Each number is 128 + 32 x the weight over its row's rms, rounded and kept within 0 to 255. Layers, rows and columns count from 0. Numbers have three digits each. The size before them is the row's rms in percent of the matrix's.

# layer 6 MLP gate, 1536x768, rms 0.0663, rows 705-776, columns 704-767
093:135079107110155125111138141090108186139176141180130132115086136130077085109135159188153146125119153090043125099092141151165115139214126178124131161098120099077118074099122079059137171098161155
097:141098101175087125088130111112098075120117110162114173137060094173176126102111141149097141125118109151126138181229124122127106094201129071150117160188143164170144090153132050117099038105126111
101:157169165144150170145124110101112156126116180153098084101157167087193126121145126129116148147122061116178083070168154155094111112210094179111160141081161101107100085131171150160147078092176095
096:080137184135182103144102131139038161120146162154089119155087130124175136091110069171083139090122156142173149206140085113111093144104165127147142099158105141139090191163135136101142132191110108
099:091143101121148100121152129113133073123075106152111166139076090167112194105052145150118080118137121113121155135131121133138054162151126076166082138102116117097128091116117066099152168107061150
098:155153157109113204106085121177128160072143091162122135081118104118059160043137147129082085105092134120141129122136160140166151095120092101162091119060085119169091104108144111152138117126098158
101:076155122107152095144138112073163120058088134146132093162131153084042129071089155154098110161125095115100113107147186117139137115187133154124112149105202118104155147119175045086072136088140176
101:158151150153148069101196126138123147088158150114090159143082118097118151179118149168207150118034127086086147109125104126162107139137107134101098127131140171117087132113116135089172130155164054
104:125114144098137139136149151131097113187159112124130064110099114147089120123166104119114130103150107055162113195136129087124158157161147135139147101146120124185149147101110126100119145103165179
097:163127120149108079147124166091133084173152159109139151123129081119146131171141149188114110114088090113134115194168183122142132190126119144126165135183172163106157126147140083145112154131128169
096:137150102082127073104168103121111108137131112147136084143131169139131092108113188110087138176160122111050145136113120102148086137076115167127140088120151028114082151091062102187112151133125142
095:151119169102083136122215149141153161080171157083142078154123060107133133112176102089105132161134158155118100099147163075105139141119114081139118070146131135096111182100091127067155116139060068
094:139120161071119138153125103122127107086156124143103096113128084146120165083189080099126146142107126133120096136090144148137167150123099143122166152125147166146136091056057192174149116093068092
106:109130156113109127168096070167075104098168172107152132121135149122170123170155173163160115114128131071143141149175091129124141065146124070060089095141175055131113062137130141144144106143097129
099:116124152137077088148165111147166124184151170118131109131120146085103104119101164116106089084137137133103153134127151188137157139086112144147193185191185166164199148150100132119106126152129173
104:093172076167146114165143059113061163048097122134165119188112139122087116135071187137134131165133112182176151143107118067145171095151134114152179087122160140164172133117132152150104158161131157
094:174133086107100055152127130171088141141192173087120189130152128104161124163159179138124073146097169113109142110125185135101066105141108096155182154079168072131136124163169139119160131146114147
100:141125120187093105174097138123128147111145144146146052103163078123073209085116080181087144101177085176050130089090140135175126144089115086080108149138128139133143086112167185126159080137159126
100:146148099151111139159145159096147103064153078132140067117139160139149076099075072130126091099100149069106079117103094148116099125143166127100146112094138128121131110168124162097125041083138156
095:130142110094055102089168160209157118143097140167149097097147129141109121089131108144178072058216112140173128087121110109099145095131079084123151145107190118122155082108091207094138104129112136
102:184098150126105117117140080098128095076142143164099111111125156142153097148129118126156155120124094129081107106102170113143161106139114195150187132125115129110141149150144175138143137137120079
105:166171196120181152133125115099131141174077097103137109203162147064117144115084115152122114124162141084155168083130147154167155132096153159176127141125085163104087141118134109078131059211159159
103:140158076045121117146100145105124173141103194086098180133144150146109150106160144124166121100138114174147099170158108098136095135106121151100123124178075188124101149100075148102146076150142131
097:135154118114165160111182182079111088155135097132104094139127089123144125159154089182104102152158149121121111134159123140203127107115099092140096079111145103107141120173126161130129124127116078
092:110107193147118086129138062151079083160173141080084127127117129109199109143156113091080059082117119136109113130117166130093168084100108128132110167104158125178112148111120115164107153120102068
102:109166126152109134127167139153068197160179147148155112151160166118146154116096097082129147139185108079106141090171125143131178121105129145123190088118134174087048108133166155074148125107099154
102:102165199106107125179119140135142123126095115165096100101106080140112164158145165125150120040125119118060152141049091162106113148121122145141103131070162133085120127143156086115145091090141101
096:140118120154171090161124142091125105168156121092132087119138132156108124149107201108129102128126166107074112117194118117134137144149132115163105147095157177113147096119158175118117186100135064
096:151111137099130194087124106158125147113195142149105088105153145164126117146120095074177136197125119167166093089129159163078100178168157187130133083111138149103134225160144161138197078156105075
116:139168097066076146150147153113169093123135112130147165152099104141113121146144135117089148097056129141155138124158100148095132143132115068148190154116137096116118142135120154111135163120145125
105:132138089075193141114092115124131118083196160164149134143085104122100133145154119059130122108179144126080192199189113092137172128130027133086210086139075123123134136149083179119076097087129058
102:170180168087126172149099117112155129139185130118097093142160123185122127174111135068139084091154092126117117158087173161142107114081143088115132127154104201143151175155103124127145083144121105
097:151110127138197179084113094084112152066138187110141151109162165061105125131158169101122145078154152110178151145081112138140201131113112124167089148095153174114138114174163155113171189130085213
102:191149143130135093114205178129087121157194150133137085204181134146180140102147134104145063189175096103110177122115157079126121126141139105146109127156115128100157138117125164173124136148077152
094:128136149129136166211096092188076135163174151142157122096067135098147086156101086158132122109119199167121141139152126142137140146201162081111156165134129187105105152183104101105126112166075151
091:071154110139174149195096146107105202210122156120188166081108085140142157155147096100126153162148137092160131166135176139116131118155182145068124149181095161150154160098116127161193146151119186
101:100101093129164170135112151139156112151116090139171110172131157149131153197121146122116158125102084126102112115158149160110096089186098159134072142130111104127185163130148142152203112110161105
104:120110154162103138107142112114130099094178066087160117186112156144084110140161151108079105157101155145090167118117131121130152156082104129104150080099128107139104130121091101089125106062185175
104:144161150129104137140070059108181111142157142098085072100103102120169149152120101091183152177054122123171151117127137160160085020185111143115103079119049137148161148156081158078051112125136135
102:121124095160102143085126123166151133124076175131118126165130115122151092149090118121114128162189070118176109109143056081151147138095134160115149185114117095100168109112132117158131111105077189
094:135114124057136132105128111188127158213169152138164104144129126081147143134255160135139111126146116115138154075108096120064195161123116158146090142123138126116138144070159097160100117120092131
096:120076129152109134125095129090148083114083158128142128088127188102090146139153115086158150143116089126089124154125163108139169129103127179115142120129111101115090100108181172133074100087099077
097:120100108175109136108140100156140141146119132142157102103175064141186092182138142106120117094191151080165096144128058148180147104196137122085141092114105082062143134077151099107157112078147114
099:056137124136127124075162128102155144044178142112104137190109147140066108154127118158170080074089118132183117132091130145112087096086120161081118159112141145099124134078190130145108095084067084
099:224121119100052162092076171174139077113131162099115136136124142144077135143116112089144109137187157132152082118141128147192137188140078145109128086192112109106128141112133162120145152187108134
099:118182102108152146140129087144138130189139167058097114157175049180218112150128140129149091143174051122127105170114112149081115195106159161133066099176147129163184157109100078114119113140098157
097:130106094126069136114123154073163150175251095170137135150096186103094117138085083132148092106189161105086168178123145122111115176114118100154061173191139129117106112171118102165193137129172116
097:115117127162087132127138138143142190091154164111166115078107137166125094148108080138164207069084138108125128163109100171153172056134137156130090086144184165144125153108073130109128055169113104
103:165084163062129055162138114087054161161133093134127159138085077121136101147087049117110135134103097125119130121150144118135111140125131110175091055189174125058178188122172108162070121200123135
089:096181074083148161074119121112149104161175115132090116147093113129166136208127129072136169115089089061169141075110159105106088150119125083118191115164157123205093073065218187149180153158147157
094:147154116116179125143143148148140096137160140149120095168154189154108100084158165164138073179093131103136080133062107144135165143124099133058122123165083158148186099127137119063102090140140165
103:155110098166121123129104108107106111186161063083173201175100133150129128188129083121179098127104157096181129158129198184162119108128228145097157172067115097176140121160166117160088112092153119
104:159156112192124113148113146100179049132131112236146165137147106128142128173115076133086150077115161125153099090115185102127084170131115144069155147135122141091136150097107120116141193159114141
097:136103114118116104158146147118133113147127082147120145130143081144099057155138095115107167173147093104150157168171124142149118090171105062159140152100136137119135183078099115136122125124130102
100:113152121166107060184110122128118116128139134114119174113118092163147134137150156129119139087129117134105093117151084110141141149098105147140117131091037111156102110119126184111160092151139136
102:169115157144163160148122086063159108094187082101147053133145124129082136108110176049153068141151085083087131093150084111115106160106168149130159182161148097105138190111138138055124192130136115
101:175178144110159140099125043099105146115087129154139100142179141156070145109153135163138129142158179053113143139059113067153095082143120123096142121128185142103120148152168118140099092090112158
104:112146118103087134120146143076110146140119155165150204170160149033140038088123078060113132081142107073171119132169160133083171092158122202058159156079139157098159116081151177152095117204088087
120:157146175076118135079088142112118140182116135166182083108171133122128120164102095124129173113153143188101050112202148156155145076124126151083064144155092108192141083085128098131134105104154145
100:131169137151151078104051146164151155122125146150126135079087100171185163095131132112123098110137113105129105211120152203184091122114201085138104139150125109111102123131138148117203133129177117
095:138193181139125121163081115137156088085153129188103128114162138113085130091113182073171102110105080160084117147108170099186141130124086158100111123141106149101109096067098112084112096160179160
101:114152161174093089148067080130093147063112161108137133174158069124133063069086140151089159136106136110149114150140091152117133145093139110135164130139173164164141111149123125195104122154145078
102:161127111182105120135184161171116228114142140081132152100165167131149138083203085153134084147114148149136088102122142094062147158130123123090150097135144126140122091085097117159155133123184160
101:133103134117143113110110077203128145137199099161149050154133138055111116125074145112135167109143085188147102116148130147144093157134096160108139110139143149114117155103103160114112092129138087
098:129129214106105094191103093139125111140118180148109144118175151131118093125165142167087179081119163137102158148100124173132103095083123119130181155130091138135126187136138097130123120148179147
096:135090125156176163150121091109158108115100090127073098153082146105107082101130132129098156088158160125124125144132132161078136120129141155112131150140126123191159141114168179131142098134160124
105:103135069086143120148043167126124127174041087175173104140108124162130110102165145114082193082118099129134158148167131150099141134069078143140162098130082222074143105076126214128141119080131079
094:131090094079170112181134112119108148081167145113191094145143138107178167118119161145113090143140099099155093123116142136169164090134118103109112072152102137138103155108113113151204083117186085
110:108107193108083116108162165141167166095133088240129131125189162114092100132137105129138181102141164077067112087098136160119167093131198134142123103095176152090187167108151081163105136054144094
099:133140138062126201111109111096110073050085160162177109107128155083085170090077147078100129128173182164113133135177163137110122090108101123164153157063146132125133156126168149124165110155135093
102:139134123117111123133139088157100144119193156174155157169182144085124104198167048166142110129135189111154107203094145161169110081111103143138123198118119187132173136135147172152132152127104183
103:120147126109126105078132128110104107087105177163149118133140141152119168096163128144145065115121123114131130190138124179041120169126150122126147154157123071090142140178171147195130110091079108
# layer 6 MLP up, 1536x768, rms 0.0687, rows 705-775, columns 704-767
094:163126128145161117160141091120153159107149164191108123086106098137074133126085156153140188173148133060144151127112122134091111132131094145129149090089100102103139080149079076121151174156149079
097:094181128146142144121139066189135186103131103113134069091136101203154041139098146122115095125147122102195156138082179148142112114152124167130145145064147139112132129128107127129053134142127137
099:069131101161119122140142179146111131119139142161135044147098155127110174155133144150056112130109073145109124124160099124144126186187133130100149095112143155159092167117155119161139124156141122
094:118076116113072126123140084108161153157133199098121090115154134116063173148181111121094146160070109141111113112139183099125140113145166072132116133140141065145106129122124084151186178112116122
104:116124131139177084169070093137089099089078045148130091165181087111204152109187212151168121133122100150132178124171174128134083163119124173113134161101153157201159112130151136123121064095159171
097:145131137128132195136098071162049089089113147162087136137211125110143162165100148118181100037094178121183133135124125110207127066096139118133102163092139145138100159139132155098087148070131135
102:164113097130146153108132145142237106104150139098102119132113097051083130131119108104129108100119131150160164111133145112151033111164154081115135142126098093135148080147092132075143150124115168
103:078237111077164095164117128149076119123137104094112137117052119127154153208135098125135129118166095175125128115098090082141118103151114120112136156084108173139175152142120159087068187067155098
096:133188072171110154078107125126161142137079096159165087120116129103126120155134089147169201148184168078111073121106210077158131150157055121126114135130121170106115166074120120131149141132105143
101:160158151151177139096162112158063163135153120179157138153134148117161096098104098101090129132089167152085178132130116118139209076146131148118116119074095116145113128141119113120142141176107131
095:154094103114086150118159117081173099068093164133144136082117092171091136158114162114091120133117142104122172068088154158095139099157164097121133096198104186135197119113156153113180149086124114
096:140164152108185093160152099171094139212115168163143120163183095196128120167148092049139133143169161135137164145127111150097115109122147104088164139125121136169095130181131175110130106167087167
093:095154170123114158144107129132115092096134105141112116118130073133057183079101136122167152075125168142142083095115139134080170151161087123106116183094120175103137086043071167119150177184107135
107:112169118076154105105125133055171136159159096096145202128156082110130100087115130175126116147136096202078147142154154053102094149129119161188177096129136129157167140073134125089118129153188088
103:141146113162183117159109177152134129137105132091163118076190109130129126107124124117163135192176063179112132142178202101126100094104084137134174090107217192083122084169122125075090084100168153
105:167156092160096060149073072135110130108128081194136157137097115216165095116158102104163138158128134084153073120113114106166107100114186080136185117090098146117156101121105097162089120100112086
097:133094116113095154075085142114156109154096150143148104156135151162134151126087078151139119119080059115112138108058145141099115114030160191130121165169118165102071110133108141159106143070109136
102:203122115123157142125140092142127136123091165155118063101135124128169095102114117106119142100126141136113117168136086082163109092077186131073154193182132156138128140098189175119160142081095164
096:141161117148083135125145144134101102080114112129167177105085102115087174161126154151128172139108137146077110179152100147106132151122153126139135129139150193109127110080151106149146070203177139
097:143107134095189126128085060114110169131174139158081157215099037148117156134129066112128154114125103090114110092095133159113132120132085112109138136166144169125164158167160095153138101140086111
103:136156133152069177105125114122207117135084125072098110197103159118154136173117122127129165144095138178099155137112107132123083135095131155143096156104165103093148086129139110172121174076104081
104:141078170155112071126177171078051178148092078175097153118114129109095146135063078156197139217158146149142099152097189140136080208085094129126151186219159119153086131095147109051164146110094156
100:112043105139179095171158130077147133134148146162121107131141159134126186154134123197155087052189118094133146133105144126200123131150123173150183086095124085139127079176154107143128175129127151
095:153132100115130160183060083127139111164125161109131140146158160050129136177087125153174096107098105157114170141168109171139151130134139158092135085135183172126106147098188092130088150103094094
097:069152136174150150107162200130112087132120115145168132150144123158055098121131133188108165119147142122084074150148158164147103160145171124094165146136122155109125123200160126181165112126172198
100:177166162080141085077087180130159143157206134168092097115143097110117167097082176162055113145133157144157172094096124096145131113108167180109225150150174190124147197086117120092104135150118087
103:117105146084136135148084132119162139161137060093105049079131148118137145101145173096174185100163192163087150167127221123152096122111081137114104158126132128147105064111092142123154159095094121
097:168140140150163183147146168113103159125106144111177128120164123077126104114089085077182033127110139037134123090166088136069115087102070152082116145147156130117109184142098140156150159124103131
097:115110117098119097166154152144075167106103083136179168107154097127136104106136102150107083132163106109074091205101122153115139128136129147169106139159134201106087167085134158129136111137083133
102:109074122181104107130162146158179132091145181133139180156064153161147124178163187084136124131161139200094203130104103087129119136138049118102135169153153126128129102129097134082131093131112111
107:121131084125126160097142063139127113157152120129180158154110169155132142070194121179134186125170077141100166100133129146109168043154127144095084089134112054129137113095107141106112066121155062
103:172150093087164111150077071058162161163156189149189193124117146064134103151135149065126116092075132130122095114080174107125119110117080145078113065140122157167095119108120149140127132153119124
097:213120096200128097110145121161144075113086120135114130150133178142142175147087080097107091143167149112167126125115135137174134081170134177122123112130081131174149148076153139119175102135151147
103:195163146101073120125135105176130143055130106141133126141114110088154151125179112194102146103076121103171118131176059152146088141100114109044175081128096143120094165120145143093152097141143082
093:033160109133163137167104216166168133092106128089165103155121178135150170146130136119156138110139119070139126105178161120053166129158119109157094129124147121070129136149136049121160094159098183
095:170173170150147132135122096132109127062119119114134109175136137135097149147127099170057113065153143123114123102185124120142109149099111126150190093129083098141100146107141210137113137123170109
100:115149076065128097082164163144124083076133177129108085207104188091185065085130179092099150088195112151137132097084143111155176205149111075126149101122125134161146170126107109124100110142141173
102:193134152150199128092142139164184127153178081183093143121146098103070183106147131158060103137140066116120122104124121109107060152110150136173138092144142129113122139162145174126098121098108102
103:086178137134158168162119136171093116104136084099142175150136137178147125111081132159155133137177200138132074160153147132173133106150167116120090146103166097153103161088115133041102139143170158
101:071166183099106086098095075154105098153165181139170157084166129135058189161120142155099145149119154102064121184110125136188073107126108133121088052121141158152081132177133155090152086158137140
092:186201179187100106056144136097067161178118162181113075132122060125091060111083088133158190098142148136145136151146142151176142120117115098146129093124140132105096100199119128107138121135123159
096:104087139111147098156082168105169141175076134135149167135111131071106076123107168154157098091138164189140155092174159136067141114133090077150138079141122101141061179058146132189163138066124103
094:131168072162104124137107121098113183149111116086077181137151120153156150127166082185090136097177165123228090153106112175182110118136158115134102080127116144131140149149136138144127118142186141
102:131133163115114126143155172129101094096097136102156091141118087098133088133183122121153135168156192119158083181133116110060205124153124094091085108129141127067150101073127133124142126077073175
094:105143175085157136133139104142135143144093106115098126137103109157090139099124170169145139191043233120098103082089126058152158133115155135105049108119121153065096061179078110146199131143144124
099:139164146103163129095154129114090130109136141148124164156089054117120125115157110141077114112090167101136140159123142172140141119127134127157148128116139043151115128116099113086160154098155154
096:097123156124111160117066103073106179137144124137100111146133177122153155181124167106151090148114189147153089121180113110144070150118111137158122139141134103143097098124161142129178132135150200
095:129166117153103100143096088128147170087123119152155172128158100135175098096108084110124127154108132131146100138118086169135145025138152111154148086114179123088183126142091134081176126154091188
106:087146111218176093123135152085105126174140198171104153140224126131114125045161132169104124138119203138109071115184140128151105113147082073123130144078111109127102078127069067137143174176175131
085:119160179112119137110123151160072176183129044093076074163169156152124102118128150098122110074125102156139085079143108137152123120175202127111164120132147155142118139108173158144071136154146161
092:141140097153189136080164114097185109149132091103121115123136124138052137079102130078118051102108182109151162127159130096130132034162135139155119068130112108105160116093122186121149186171133150
102:065153145122107080120107114146161146081161100137143040098117141107088106084164088133123157079136114091124119120097091161129113113131072154097098150152088073101074106135090126079158153146151190
101:138141167125124097055092130181182119114140107095108131076093092201129140121154154142121106143104185099136119183133106162083141142152166143062093151120145115224124183092139149121104153122101093
096:166136169089184158143097123146157127072098128141127118116157158152139119133124119153164106092167178116131139141120131088153123145187168148093041175126141059111078123157137114065127115158140109
099:150080169149088172165119137071147111185071100150140136172242113108189148180147155182132126161165079174111070114129142121089085209082146157105107130086161119158172104104155189106152166112113201
103:129166125179131096150196124166124049110094110124112114143071094099126182131139190075096094151141097123139133125091185125099116156128079148106162113099070154053168121139180115144122100144158102
103:166114148091052159123143148158147127097117150126133130145142150179172091122159093131150095206099104152166137179126051169112130085092156158140077143154164165161094152091145154129118076102141168
100:135128132104144162141122112080143149097168154157108128137157132172134201121132154175101150108112147178116104128121144192086090180160057193080136122147095183140118141164059186140131154109126135
108:095095133187196122143119148126072157119154136151123095144155110072119110132092083126120181141138083111163128112205105095152163116152114085127048132172124114108086102091120121161090104146109149
095:136134103119120124141142173122120150120098174180103096068065142101086111100122153122114166127154107164125163112141157169141168121126103120164130104105222169119136087043173087159105154084141181
098:177110125148150160086115206095081158183142073126118143074101136155163158152142104116111153123191107081135149101091097117139173149092110130134143065115132091123053113134116164139072127104095121
099:199170155108136130072154160107112132128173121122085082127145123077121109116177104122164111115153111105075110123175063164087130144149155125199115081138088150047098100134115163080161182087103094
101:144140154095114146167132148168104145122147084114167171119099123161127122051096155180151159115108062174152139123156107136105103145107123120128132107175166126101116112132122151121128139132220092
097:095103148137112181117084208139106140118124174114088083110056102112181145102090143134142228115112156124150096147114119133124154124101164118150069150086181043130146081134086078172041149111099149
097:197185148161095139134142134156162150101138119084121081110137135104195097094148061115150048136115119121187103109085133161184114098151171150177125135078081131124194138121074160149166171112110127
100:141114124180126196140093132141131063150119131043181128161125087088116099110091125162141186066162106141208144115111165109178153158148143071114181112110176113146175135147250136116074092154177171
109:052154097069205103128116041081117109117104170153100170150161177102132119148148156132171126143126127166133148107107119160114128188176060157178109097092131156108116093052170115160143117110118063
093:155106065106171130131145064138147066128121154139130146214177128149121118067094136160099089099160105095135085171136126126117182141095104165103109144149155190115143096090195084128145244130090175
110:062131102152117141087138122168105197105158109160159245127082180109193115084107102134154127144136144117104159097162166203099082096143112130175101075046113127126094094101132106171100146152107161
097:148130168125102129126063142164094126159142153128120183154081123166094159110139100133052100113147151122116166144113060126127118118094162175102133081054125126145110152130171084129095097109137121
098:107121100099138158103166115157177123127131134146119169121141127144123199102079180134125082112171165107160069131058105101087168127167150139130057145139121163117103191066064143139156099151135102
# layer 6 MLP down (transposed), 1536x768, rms 0.0472, rows 705-775, columns 704-767
091:111129101074183104089101102118095069096040092134125185164126139126099150093122179131133144146145135182079112123091115141146150160142120157122192111145128127152122080145113052135095127103109123
100:107123140045136132179104174218139104170132117170120150117116107147144135068085118164109151154157109139118195164136153186147095113151078082127081112123126173106137111143194157094143178165117179
099:123160104137044129129149144173171179132134125142115098105117146089154106091057076171167127167081097123166141189169145140142196181127099137115113131150079091065110194142110110117145159194110128
093:167142094081119099103123119182142121080119133131128130153107048110128147086105111145166144188130101125132153157138102148095132131073106139146131115167141158106127121186146122129149175203165133
098:141110099145124212160123102112104158158178152086167137195054116118144112120091144120132108092139102169126149111118127107110126149108089128119171110063111107152154108147192118146099039155135124
098:093137142118146191055139135139124143175126152074092142147156162149095163127097143075124113158109145147173099124111144112110150162143155145119140114139082168111163143096114141103097084125148140
100:132124129136216089120153134152124129145193120154114146096052082168103133156075129161147142111081117139192151174087163161115122106112141173102134153110193133120162103110154137155137156159053066
103:098147132110144126169151135130140125133119139145182143095163125138118122164124125116158075106196144078101113110122127139116069189125141156100143101138137182146113167078134134174047069117108144
097:140136117176089104102164154170128158160118072145133130200111097083078150064064097107094120093157108132123143161152141058113121141130133126165149134170076194139120129135114106162113141110111148
104:154159162139195112189116127119065115211155159138162119137172127107089182094126085122125121057151144162081109176165115112095087120103133160141115139091130212117139076090199070170097141154078139
098:098157131119121170114064158097070166202179127141134154131073169131068119076110115164142151065095133095122196105108141139109159162156099112130140198135057130107135119154152146123124106165164122
096:087132133077198085127134132118122130197110188130129120140193111107123217149143136181168097140126136139187149148132093137138118161157102110114110118127116075167130169149098126092071092128123181
096:115184138171122190172114092120131161179095143181163135175096119153171145156113102119139104129125156063146098181128161157132123164138138136126146168172151119145120101094106178180122155117134139
105:107153146118101090115099132130099157121117156165138071112089136101148143133125112072122158139129113163074128158130130108160138179123132125150148154098165148093120070084104080172100124068079162
105:088130063118094089192102173137205093169122137193066188126126121170119092083165103114171119092135164097127099111187140150138120075100192176114137099124146139129128078062130139118118075116115061
099:104170189094136136111116121129126183115129156121103106143127203164135170126073177141139119120090087166104104126170129149069133116144154147112178123110152089078123143141077115125142131149108136
100:162212185102111100122084130153188116187153139109073068119159181105134153149102171098049158170131136098139088082155208099086182115150140083150085128099139081058128155156074117163074110150187133
102:160136081167082147180087126116133181157116135137139120169114071118155126135135138164077135104126117159128141088124105118170181126166130140066136087170123127135090182076162156170173074147162085
096:033113199153163100133122088165105110114144132140050113138119171133205111187185174152143121134108131103112168125174145145140163133132124172119081217205131140063155168097136094105154072120115096
097:165121115131114120122111136172035068096138100169146168077150168101143113145174154077115135147139147142132168115201099101089194070125153128123077088142103127120117100098141165130145062093078142
101:121133177109098146123142120163171156130104126157107106155117078111176119126122110136114093118101138149083131118104126155118106127106154151098118151070096130054194175131140133136117114074102133
107:141146047137106145088150137106093128152107137147115141120118064142147099134075131102154104123127120153087119136152103192125148114119212157110091150115126125149141108091123163116132106110115167
099:129098136111058127137108234116047157102137128163090168118096139102092149087098128067149121139121079162130099128134102117108100149155096099115113132176100123160197112146123126116140031118165150
093:129147071114118086120158156147139113095077136132165102137132076160053194131111124158136135152070152085058145151131116153139162126181151159136129105160153100113120117149097120151135146117123213
098:177114133096155119099147112056192120112098149139065115176148040104130129073093150121182081102091175139129114169116047172116091199162124156139137139128104145143135113117105163075152130148139124
105:178139115137102170145156119145104155162203162195110138107104104110098170089146150122136095117119103141052146127141127154098167096122173125133097132157056083150127090090106137135124146120108135
105:147135145166060141042124142143169148155130131128096104113154090124132203096121090116109106063111118110115149135118124195108151098139083132093159096141135123139163166107137103108163152040146141
103:184169153119134169188137153083153191138105175083110130100106116106160140167095156079159146156117128172140135132099120157161157193167140159121081151165174180144111137137096127104113133145140114
095:163118057093145148073121136031151149128077110120085195114109053151121100178155154173153129145124094160127150166075141135132116116130080099168159194123105081149147158134132102210134149112115131
112:141124174134152161131098093112081111098102109144120088079211121152083169100142121174145097150190124069131087119122159189181179117111190121154063118116129127110144114102171173160124149084130150
106:077151157111174105101145194103155118102128100130109109120153096121163104170142099076118140104125130065124058164196146113113129157109073112073112137145123145116134087129166156172153105108150127
104:093166123160125121120114082147122143077166122143062059138085128146142105109173104148112133077207132128082084100178131158114125155136113127169041071034114095154150124138107091178124035124106149
098:173113133115111105108129114191145102166097142029166077096154181127157119194069117131142105113209070136143103158063125149096095100154148151085155131117110077033086183118134057108147091061155093
099:139127122086108153155126141129115088125083110141121113145136107112132121170199135072074112103138083158139094168092081094101139129109127097156117112137149127111131121145135169151145102133138124
098:154103135143104094127159112103087140190127094151172142111099105136156128192120117135134129156094144111157130140123172114168163112166169119109105091117146118132108114126091149161086090146135095
092:115135175114140147133166097077095117181144165169112184128118131084115122132113083105088093114130198151136108101120134119114086139130149144151105082086161139145123102109169094116130233095092103
102:100093154111112163157108154122148118111147113110141049175101099063191083126117151173144143102110162120174152148123090131090154144087083147164105077161128123144092125151152119155071121188155106
105:176098094146119151122091106192122117136095111154129137131121156079142128141186135103146128115088111124110104106088131102155093142091166149074150097148136178161095090175141106109087181106100080
105:143138114127102161211093178117087078139068163163050080100130177102127175108063138134135081077164199173083188162202119098138139137109129171181126114163110086122120163185092179056107161099110127
097:164119127122142135123083153171103150136134171146073180159144123124084111154132133117163088148107075153133073131088150160093134063113156150057124095120101130082143143154197135139133147087124134
094:173082119113116176107084161108098124116184100143120168116085111066122100146157110165135148107090159138111167157080118165151142143124120128129115091118172104087125148164124095099128147123114163
096:110107093130115133145149121128073083096129124110146104136094113182120180202099151110123132101163120144108130093108160115135084158133163192081125150104094099079113143041146176100142115092104116
093:127077139097122124118098053118113108102184124116126118153174112167143069132100139102059148132142146142083092241180171101130125139102157102198120149131115126113099152092096148142153081185131103
098:130105119086109155125145176141132189074206150107145162077137199117122178098131141026150156137112155078112137164121186116183162062104096156150142102122090136102124160198085111140078149078147112
091:135144116101067118165132099066120119096125142099132143123087055136115118106213141130117119159089096090129148194138196133131105127125168116133165081085110134149162188140101117114177049108156125
100:137047131118164122168139140113118080151120107150148118188120118152122064131152122156184102101162117089080074142115132155076172182142097064118110087187133082141103076153117162147187125166110130
096:114130098095115087100121155158135119166111148157164115095119071141135164091115087142162138163119110162090171161136160142131091074146145133141166125127131129109122119169113053159087099119127129
104:124075136153143100069108159172101074140136110074088154120110105113141063154138208090188140182096116148102115087099138045185143170116050156203107143107122149121114074195172151157091204145159155
102:161096061175126148124111170106119144036144107127121141126148158175180161163134093112129083137161191171095152086128100194121138151149134128160096159111109055118133124123060171131134148079163125
090:120168164149099114090192117169128117155178091119111144158197126140134142135153144225141103141095157127185109128171146094190085103150107114121085075150130138128156119140146134124126115121163036
095:089101142134131213100138128160107067107092133140121106059109137084095096159065116097140139126157121096143125134118166196097077111103133120143111123095105192124090159103152081094113221102151127
103:133104107134143087074128069151130141122097171125073111113159119125095199134128107124130115121101121110105164147099138128157057129177105109132051117152116107065133138145137104143118115165130106
102:151101173092181090156134176089083130108155184171138158125148133126138129134097123124082149127091101081119167115129102065140169095100117100106145163043211163107157131095087118127138163090167122
100:151069083051048086140098145160113072112151106155150110106167119146159102145154124109152136101174163172049081094137126166126116099086088127135148084135079158092131116120131163147164165130144097
104:167172090124193101096167098096170107101135091179059170119071135107113181092124074163067118158150152139138135147124113208200197129186137206119089150161143148115142100219132140114143110145119087
104:098170147146160103126129128131110043131163160163108144092160110123113134115128161095128107158057168115160123137122153141112143162149157068105157111093120227111119069127075131175065053142105114
098:161116125102133193150073139118119093151097118136102057141070125056090129052177138142143150139134137103198182192116077161152096054117120127133105085124145129143110101114076172157100103135082146
098:112156148112117195148109092097142091104095134126110157153088162149056138108097158150110106152088155111098127141107056153176119110121087160097111091078148099135121153190108136116152158115150159
106:045170131044072160103200107094111147204101107124146139063114127179122132094128145104164104127089100136074097131133103106156119109105164134087181161120157096106107094113116074110160187124153132
098:080107127157163129140138105127175141179149140075117123120133146165133101031058087116126142163104137105138127132082149113099118105189109136118154079151128138115115126151106119150143105063149149
094:084147081088148095095130143167184103099100138071153132067166151123142112139136108123184051187121091190199154095147078142109182134150086099127113083186139164126153114150107159145076066131162090
098:133093159108146180111148146200109117148113101105120163170125060177149077120210128138189137151124113130151151163135077111139075163160138121163138141135145089105126111148108134187143134177096123
099:079097102120156125127089157132106162104185132106127127109086207184144167098134078095135154157100103135092128136162080140142159099091106082133147064161117118138181134123136102142152060144150111
099:111121110188091151128081128128147124150155116156165139128135099153087104166143181121078120118117120153133180112100122130163091088120122121090095156103142073140078136132078116049133131209125139
096:144114167136078132082160116107127108146086179173165180089165167176076103164149131116130121151066078142109132125098138106110177027152173096061105099106133090176120128097139147180131254179065174
100:142084087145170153144119124063092144195102155088134081159188098164106128148094113093117114163151071077107123166161148121137121157114095130207133103109128135157143166102082173054129165208119132
105:147147130164130124173090140159185101134113112153045163149134132095132083116104129108174189090119127108101071131107122099103174065072125097119163135184156139164176143099111109114120080160161154
093:118112173086158107112134151137159110074128134116074084152116103110120083154135116142116145129110094124177177073180148219153124152082121133116151084139142089207147164128074099064133122115158119
106:154177146140117106151146140088063104138170121128174045129144087143108151111132099113217150151143160115144116173137116110146161120127150087105080197128133136159164139141099165119148126086216149
097:081131095145153145085121112090140158119071096083123129108112115055190163153124158082108150104166165126093143160155130086166120189132055133129113150127151120139095145123164103135167000163106126
105:114143101149142186134095123127197102092135083143108103097157113152134146110116112055098150115066150105188126113101142115173125114179148092098150094106159138158141162121159112105116126172191125